From a checkpoint of a small transformer trained on Wikipedia.
Size: 8 layers, 4 heads of 64, MLP 1024 SwiGLU, vocabulary 4096.
Each number is 500 + 25 x the weight over the matrix's rms, rounded and kept within 0 to 999. Layers, rows and columns count from 0. Numbers have three digits each.

# q: layer 3 attention query, 256x256, rms 0.0999, rows 166-190, columns 0-127
# k: layer 3 attention key, 256x256, rms 0.0997, rows 166-189, columns 0-127
q166:487463502515478527519484485522483533497468510464486494513503482514448484496511504475533520500507468476470541463487471512555507512520499510500464478538517468502509479461501475495474495505523517510486551490512503504468489464481522499509487495506496473499458547513457520494488487508478492515494504539509485480525461521502497495486471503564464524507470492533503475497521500544481507502452
k166:489537480511511477513528491472523508508501492485520480513507507468509485528499534493492509510488512533457457453516493478485504525532500452495499487521482517528484489542501486494525536463494527503518516508480535467531493515423506474536508521541499463525501478480491529500538520476479522506528561473528452516518513530507513513492493464504488515500494517497464496518495488499467503522489
q167:544486509495509497534504501483526510503507459545498522498527514464515523522541506500512477482502518471515459483489477528476523446498469504552505507478530539495445494502483490559490486488490479507494495492494499510467501475494474521487470495480503513482474524517485515521508494532485484493474495525480496494497492513513541509530497478491458503521515514493504515505514444524520500542506
k167:480487530502474500502509493502483490529499496449470489533518496494534489483506507511517482519477515534456527527507504505489478516516502520507504523484515455514511506505479555534518490553504528533492525533530538518490536496550474534444504491532469456509523547466516478492507507521518493549530479490493485474483491503468492499448487505513478481459477466443474501531511496507485534515477
q168:481513492438511495470471510471513452510490567488532525577492521523509501522445496540516491511529484464533478479548523480480517477497498493488536521499498557527505529527510517540516494487511506511520483482519530466514488555483473487497485534502494498459483480468508473489483502526535548520524543502505547479481504488487487509519515473487508476517558466500462536507484514477490502505541
k168:517507476484496516491499526537471513500508500499486495487533471530469507539476473474508515530527528546499556470451474492457469476492522512502483499476508491497488489446509487477506474498494477483495528484450509535489522464488500485484494522469478542527496508546468518475503472492520496480478487511460489538512484485506515492531521485507504504520509499491497521506549511488509488505493
q169:517533493443494516501468505461487477490498517479499557498495490508554484504524488534515491464488494519497555485515485501521456507476514494489514463505500490519490489498477500506524494508530518510531558471531515495512485477508467497530470535517499495509530530493512503496500507506498479472518551527479465503460520465477494528536527475494501501509512506465497517550484493478518492512460
k169:494473477483530504486504481505530479466502531505533458513490539533446529480479511503502503513488486480568488492520502491524524513476422501487513542506504501494512489463477538562479490449535462536506501556487495506547478501445517492533442499480512458513490522499486465519507505482503487477500502490461495493483461515526488496488523447451460480529477507495458484463467501454477503541490
q170:496508478487487522511523492521502481513418497520522526539536497461497494519424470516532477508482529487559484474489509509517522463490524504510540539506533506490519473505500470489534504497536491503494463484499487512494472510535524506545520541492487504503525481477516499485496516515515488459521488505487516493490497487472532495498475532502467478524470540525525532486490521490477501538514
k170:516462510520484491503445489539494512509502501492468448487469522523541477446504529505478488487515521537494521527484487509534469512512509506517494492472477487463533563476489516518544480538496484552506472536515460481494508474535468516477538491525545465565529537479498459518538540518500500534484468455521490455498447490494494474500496528536490559483459474533505446506540509554469564455512
q171:454510471476527515483514501503498472521497500507519524512473460528528475515498482531501537529484488485503473523496509447461484484510466472485486489477489550486461560515491478513500515501517514462470511461504530472481507481509522430480459519488496502522519476501495502485487458532491501497483501510478471490488445484501488462478487538482510471517474522493509500503537512530526500500530
k171:533496500521466468507484486503488508479501468507462443495496499533526474485548486528462530493521484508553475524492501485497507489459508533461510486516485499489492461512483509486460487537523498504472457499490487485492505502522494472515507549506475499491521477480505502505493495559506472520521456479487507477511512508479524487482506512444523468507434475543482526488529522509494530491522
q172:475501453471542489500518499521509538494555499510475537511522488517517523475463527462502473579478476466509480478500510502465541512499512508453523508520461541456487533471522477496486511486521472486534496497488512499484495526504523518499486486465496503523525521500459499501513513490509489546512517460499496476536490478515505481498504450480506477518488530508507554527474471485541520498505
k172:515540542525460494530511516478493480493471498508490442505528483479493494499542483524493475494464552505457522477485513513510490478478492491470506539493525484494497467511538511493518492503517512502524524495486544497492540486495483461528480509488468497503537455530483519502524528499495543475523498489522507515506488499500473534476500482485472517454525507499493495533494463503487522541467
q173:517524490523508513510509516470517491467498493521519462533489508499538498488496497534489493504517479532487509506490500510471476506489510529469536500484489501483511481520465431505508483495506505475553453496514509475498542511511477507475514555509512480508507480475468495509508492525493502478533515465516524472483486484540454525483519535515523531510557473474501495523509510441508469485520
k173:512517494550485530518477505462498491498532508495515483471485510503523532515514486493479485488522456504534470521496496544512485540519533480498518502541506509523483529495525467471524456469527499496443508499497465497499490495489506529498500503510479502477560448488527471506473552482484449454464513493493500494507503514548478475469487519491534513506528499505514538500491489481531507468535
q174:497466503493500524472507469507491468527498454549471488523491479486435481494471536489504476504500515523521472526497463497482511518516495475507462489522516510549519539497503507491532543504515494477478510485517547491498499502551516540521510458491528496556509438524510525481491485458541507493487489526523513498510509514485518500520512507457538505550507513509515549485481461535543500487495
k174:476519465514482520513485479514494502482495469503477494459554505581480516508527520509481496476500538464496509522476511486516474536505522493501498480480497497501503508510497501473518512473512489517479513523528519496525520478520512533523498484527506522510529504476490523487462509540534496494512485516498461508524510492515459451496493487485514502527484498528466467534494483499481487473535
q175:482518482519506485521491503513507443495503467441465504526508517521495514508514564517534420515512490523473507507517509516472467467480514501507537525493509478506512469483507468493525503552488530471479525509554544486518488476498503493507530532499523503499502518520512447489481492500476500493445497541543519508515493510475517486524492525504502522498529498510500487472506469494505508513524
k175:527491499468505525491514537521496527504485499538467539550490490507489487472546513506480537510459499552534516493500528476502530468499514508458491443512485501486528508492461519499497471452489458482558477530469487508522494494510498526456462517451521541485530494464477500503529500502508474486469513527515452500509547477497499504440491495498522500467496482517500489504525521495481525466519
q176:479509504460506530485521487540500489470475507503530528498478486522517502505504499552472518521515523538532472490517515490494487493493506514487461473515492578492510510545522466516480492525521530517558494509512475477524539470521535457487486512533478507508440479494509519535496482526476509493506470470521475500457507503490513503509485534499459502479509490518539534550503510517470540481491
k176:535485458530525505509481510507514478522495530501503525490526505505486482510513515511482493492505521555473464501469514496487496521442514531492516505521512443502533515501483490517530517489516505538521516501492490521498494536455483511484511479534488487471522513487500494528520481509494504482493470478517529480491541465472509474509479543552518541492496492509480481504486507522508522500501
q177:443504502516467486507522471503494481523500518523505500472505512484496532515483496528536430505519514474509485514481439493473537517473499542527520488487527514464461519541521522531497491497477507513504472480472549517492469464553507543484525511507521489512499483559472513471491512481510536495481497504523514467497500524450532465495471509505481482519483523485475503459488499514507532462517
k177:456491477448495530481529518461454482567464499485527540451484488464515492494534501513493502505535481492490458536535498537502512479523520505513467504486519500501512500512498516495525501457504551498482508503497519488513483505517458489448506478493509530551469482520495486469509472499459460491491538502507511527518515462482536501514476504503532540497479492491493471487467482464506495449467
q178:528498484555481472488500485513499499516487506477531500522466461466511506505491442503503530483502521511476462519492525491534464449521490455495495544496436490537506558521477506500492536500482481514489527464481494502504488482537517484521487511506489501521544513446469509504471510540507486546470534459530507496507465484479503489510537503484519490506498500545519516503512464501535526475481
k178:488501530508499510482518529498526527482413511523523510491485492537401543511477462477488543535528513501465467491487476489469492509488432490501519462499479484501425429501488525497482482474479512493523527462516486509481503471503494460452560520515497496488504511533551489485531514477530507530482490507459500514493520517493469508464479448516504502480531516489444447433483506507529486475516
q179:509461517501514492490506481496516539514472537482525503492503542467491512475427486493510536534514512457519540495492484526505475446490516516478508526515540472475427500495488492501474537483500481560480464491466500543495473475512498498510528485542506529497512520486502533454539534468482479505526506478480466512506503493514506502492469466500468522496499521520500450483496481531488526439476
k179:497483501529465510497494502496485522488529491521520489498525505494506473507509466539498544483503470501535514473472501512505513515446511460463461463508502465485498477459499501499511499493549510461518538475526516461475452492505504468514527500506500478465484510505498556495499483460492484544522467485473512490519555501490496466480492459454494517535508527449518494458520476472516513485543
q180:479539489490513505526567458518510545536494500515461497491491508546531507489463480477533550502488496488537465469496490436461503501506523507458515514480503563494497489527517470495505498515480509469489509521554533495491496490504531505495484527480502459514486462518526503527530481503499430472508546499481501508477532531454517482511460473479490493496427565529494502544486495555520519517473
k180:517495530521501493486504524490513521498523501468485457495510509501504502483528511521497469547542495476488487503506501485544453470501505526463514459495495468513508551475474467487476500503498479552460440508492475511536499502553497510481475497511506509533488482488425516499496529499493548524518508480518505498517505503505479533541502478478497544511503452454478480484540490515534502496490
q181:548522510509470538469487534532506499488509473499500463479465509492468503510504488513512468522491498507497513488528557483464543531490457498510479507505499508559488462511522510505517480557525476475522487547540556478531524488505504489537507521551468493516527533471493491501488483511492518518539497514496470485516525550569494512450514483508527498487496509470475495524524515494495482519498
k181:459500521512522541518511527482480509536513484514481518530528513503522486500490504503486513468469506498467509507474502535472467513495504474462500423465471474477430514508506510530437548493511471471517485503469499529467498538525490522476453453492462509510497543469484483486491526481523487469516539488478544515498522517516503490510514528536500496506525492465448501499477483503483473524515
q182:505444507487437476492499513490487501484516474505531522477516526486465483492514468532515486503483522519478468473532481510525495479525490521490518502523479472461529515521507476536480492507514540491492508498507461525488494462486478508501485494509494501481506470532484498479488489494474507510466515487446518520482536519528503500531469467508464485484459489521475510462501555522505518520445
k182:540516509518488478469533537460491500503517508492507501496542501490493453532499459514501470507501510479520526523437546518522483515465486493524517505507488517531444494494432517500492458488498467502488508497477542521544526504498510434525489523501534524506488496508511494502520479492506509518513515520502426505517475490495512501484490453535526560439510574474492497501503448518515474459453
q183:453512464506512439524484481500497488458481498496502513477521501448528502507519498484528495474512547492485518507485476492492496483507502459474502495526528521546503536483510492494475498478493531476521536510532480458464524491502491499517499472507498468524522489533490522464501483534498502516508530502520493520525495478471504488502493500453474556488492501468462475493540501480463495517481
k183:511545514508505462525521520534508467482493530513494519491546512523487505519503490512464469503493525485487459509483461483513518509465499461544481477517503454481495509463459473476496485536514431547505496521517502559500475468542511486507490498508453508509494534448517516540507502530506500477480528499488529506499540479507485498465523510495508478487472498485561524541476509563491513513460
q184:507463457515481505488473509508504527480491476484513464558480537505502481472534507462511490491471517536480468508515503476511523519528528504507523506499505463488475502518530508537516508483502550492519544484549459492479497505503522514491536495483537507504496487498496511503483519494493531544482552496517507479514476476511506471508512442546498470492521476517499469499502529519492496489527
k184:487551466501537508459538529504475491502530474494493480481540501524502487506497513515512507517465497441524533480537461527531571482480436504495531494558497502510503495471521467479492495491524525517505515523502523518503495535521458526447502496451494475460497540586526500495510515506492509487542499477489503547512493495484528462502509486453511498449498455516513514450470484588523517526445
q185:525516494498508527524471502492475501508467527507494509540489537482503489554533482487453482532510528507507505511509489492498480499520504509516483553438477566461483507525465513518514475474481477567526482487503494492534526512513498522501472492495523471535517524467525485479511499492490483518508472497453492496486507493488496511513495505523479480515511507527445439514495509511480448467499
k185:555487520500496520523477501497510443462484526525518525523504500528488504515476496518483514474481498516519506484494494512499481531455477444515510482502472452506514494489510554479462504505528512482462506496490533464544473469477481475526545517513501502516520500496518453502479514471546514457488518496437474499492491535491472457516486498477503481480487504501499473514502510448450521499543
q186:471505489513469563499489516450503510493509543485504519483509487467492465507518544502490496499511476512510484465497485479498495482489451502536490528493527517532477502520525515508447489559516535511479491497536487465498438464474506533496501513502511542482531486495473483459512509504530506520510504478495502429512495531496522495487485486540482518492505507494463474483541475520462504512489
k186:443454527474500466522518513508517485471505454481487510500495516494501498518550486479529539493482523480497542463471455482514528535550553535493512511522505466469508505513481486532508496506501477537496522465513473502477495528492516456472509518468495504506547459465502473519480457495504532493484546457485501489518508508531512483496477513500528485483455511511538486496526485497490435526525
q187:520459519481506482495485466481517520543523501469463530533525494457542500491473468503516517490508492469543516487512487513522464476510505518524462543477470479488476484524508499487464475533478497540527540515455522487536507527528513556478547479531473524493488490489505546509512529505509480543469506498503558506484495459468526514483510502523541500496519478512520503509505486488484497468541
k187:483484493508490468504533453502591473472473533532530474511494505540462510500568500505477507463500510502540518503512528566470440486484487460513446482442524509447472472551458529557497474514514440514511487489512487510541517504450520480542471470503482464533499500501492530517508474502498523502537499541470435485543516481481446475523502460477509475514516502477455539490519480472514561496497
q188:506506479504500551515459474498477494478523520470483484439489511558509526471513497498506502484483522554515507504499474508498527499499488482527476502555513495485481460512484494478475473504513551525501480562524500500536498484531512476495528502474464509512492521473492467544493479514519509583525524507487508500487479464485500504540506458477474516507517486504460483499510509563505527513520
k188:492501511474492479554494502553482471483530501534520502554496492539488486516488522548535559473485529525517483498509512519505492511513536515527503492505510531430489493477463536503506559473537513527513498549518534525445495505497516532503487486496481521459478524464529472512521510476481523508475506534506471540507516473493494508498484497564527473496484468492502517474524512515527470500473
q189:493469494463485499493529477544517478466497511495501483498492453505469515509534471475491506517523487487519496474465486469513486518529483517448483462448550527497486514496439483489460483510510512503468512477502441538510529525487489504494525549560478496506477501542521483475521473501509523464520486489511522523485495493549474539485491521475497509499509488502512503508471488482503470503490
k189:482501555495511509543486474499475501523527491502530522486514476507520523519529516516484482474461476519525491548487476507476511483506485480468489500507451471518511542501492530505494482509472500507490526503463465499548479470499503451525500485486528502491472518470513480525501493499487510541499458488501473493489485488489512469521499523528486533532444523484502523466494518540480527491480
q190:462481481516492503501487508464463506525493495486534455520455529450514462506483461505490476519512498493495526496540494456505515548470524487496515523502511500544455528498489497505507540508498510518508498549489485482489458463511540498511527493471499527498473525494465476496505510559534475522498529486496531501473502499550513536538498500463474516502447498525519519502517477498501446504478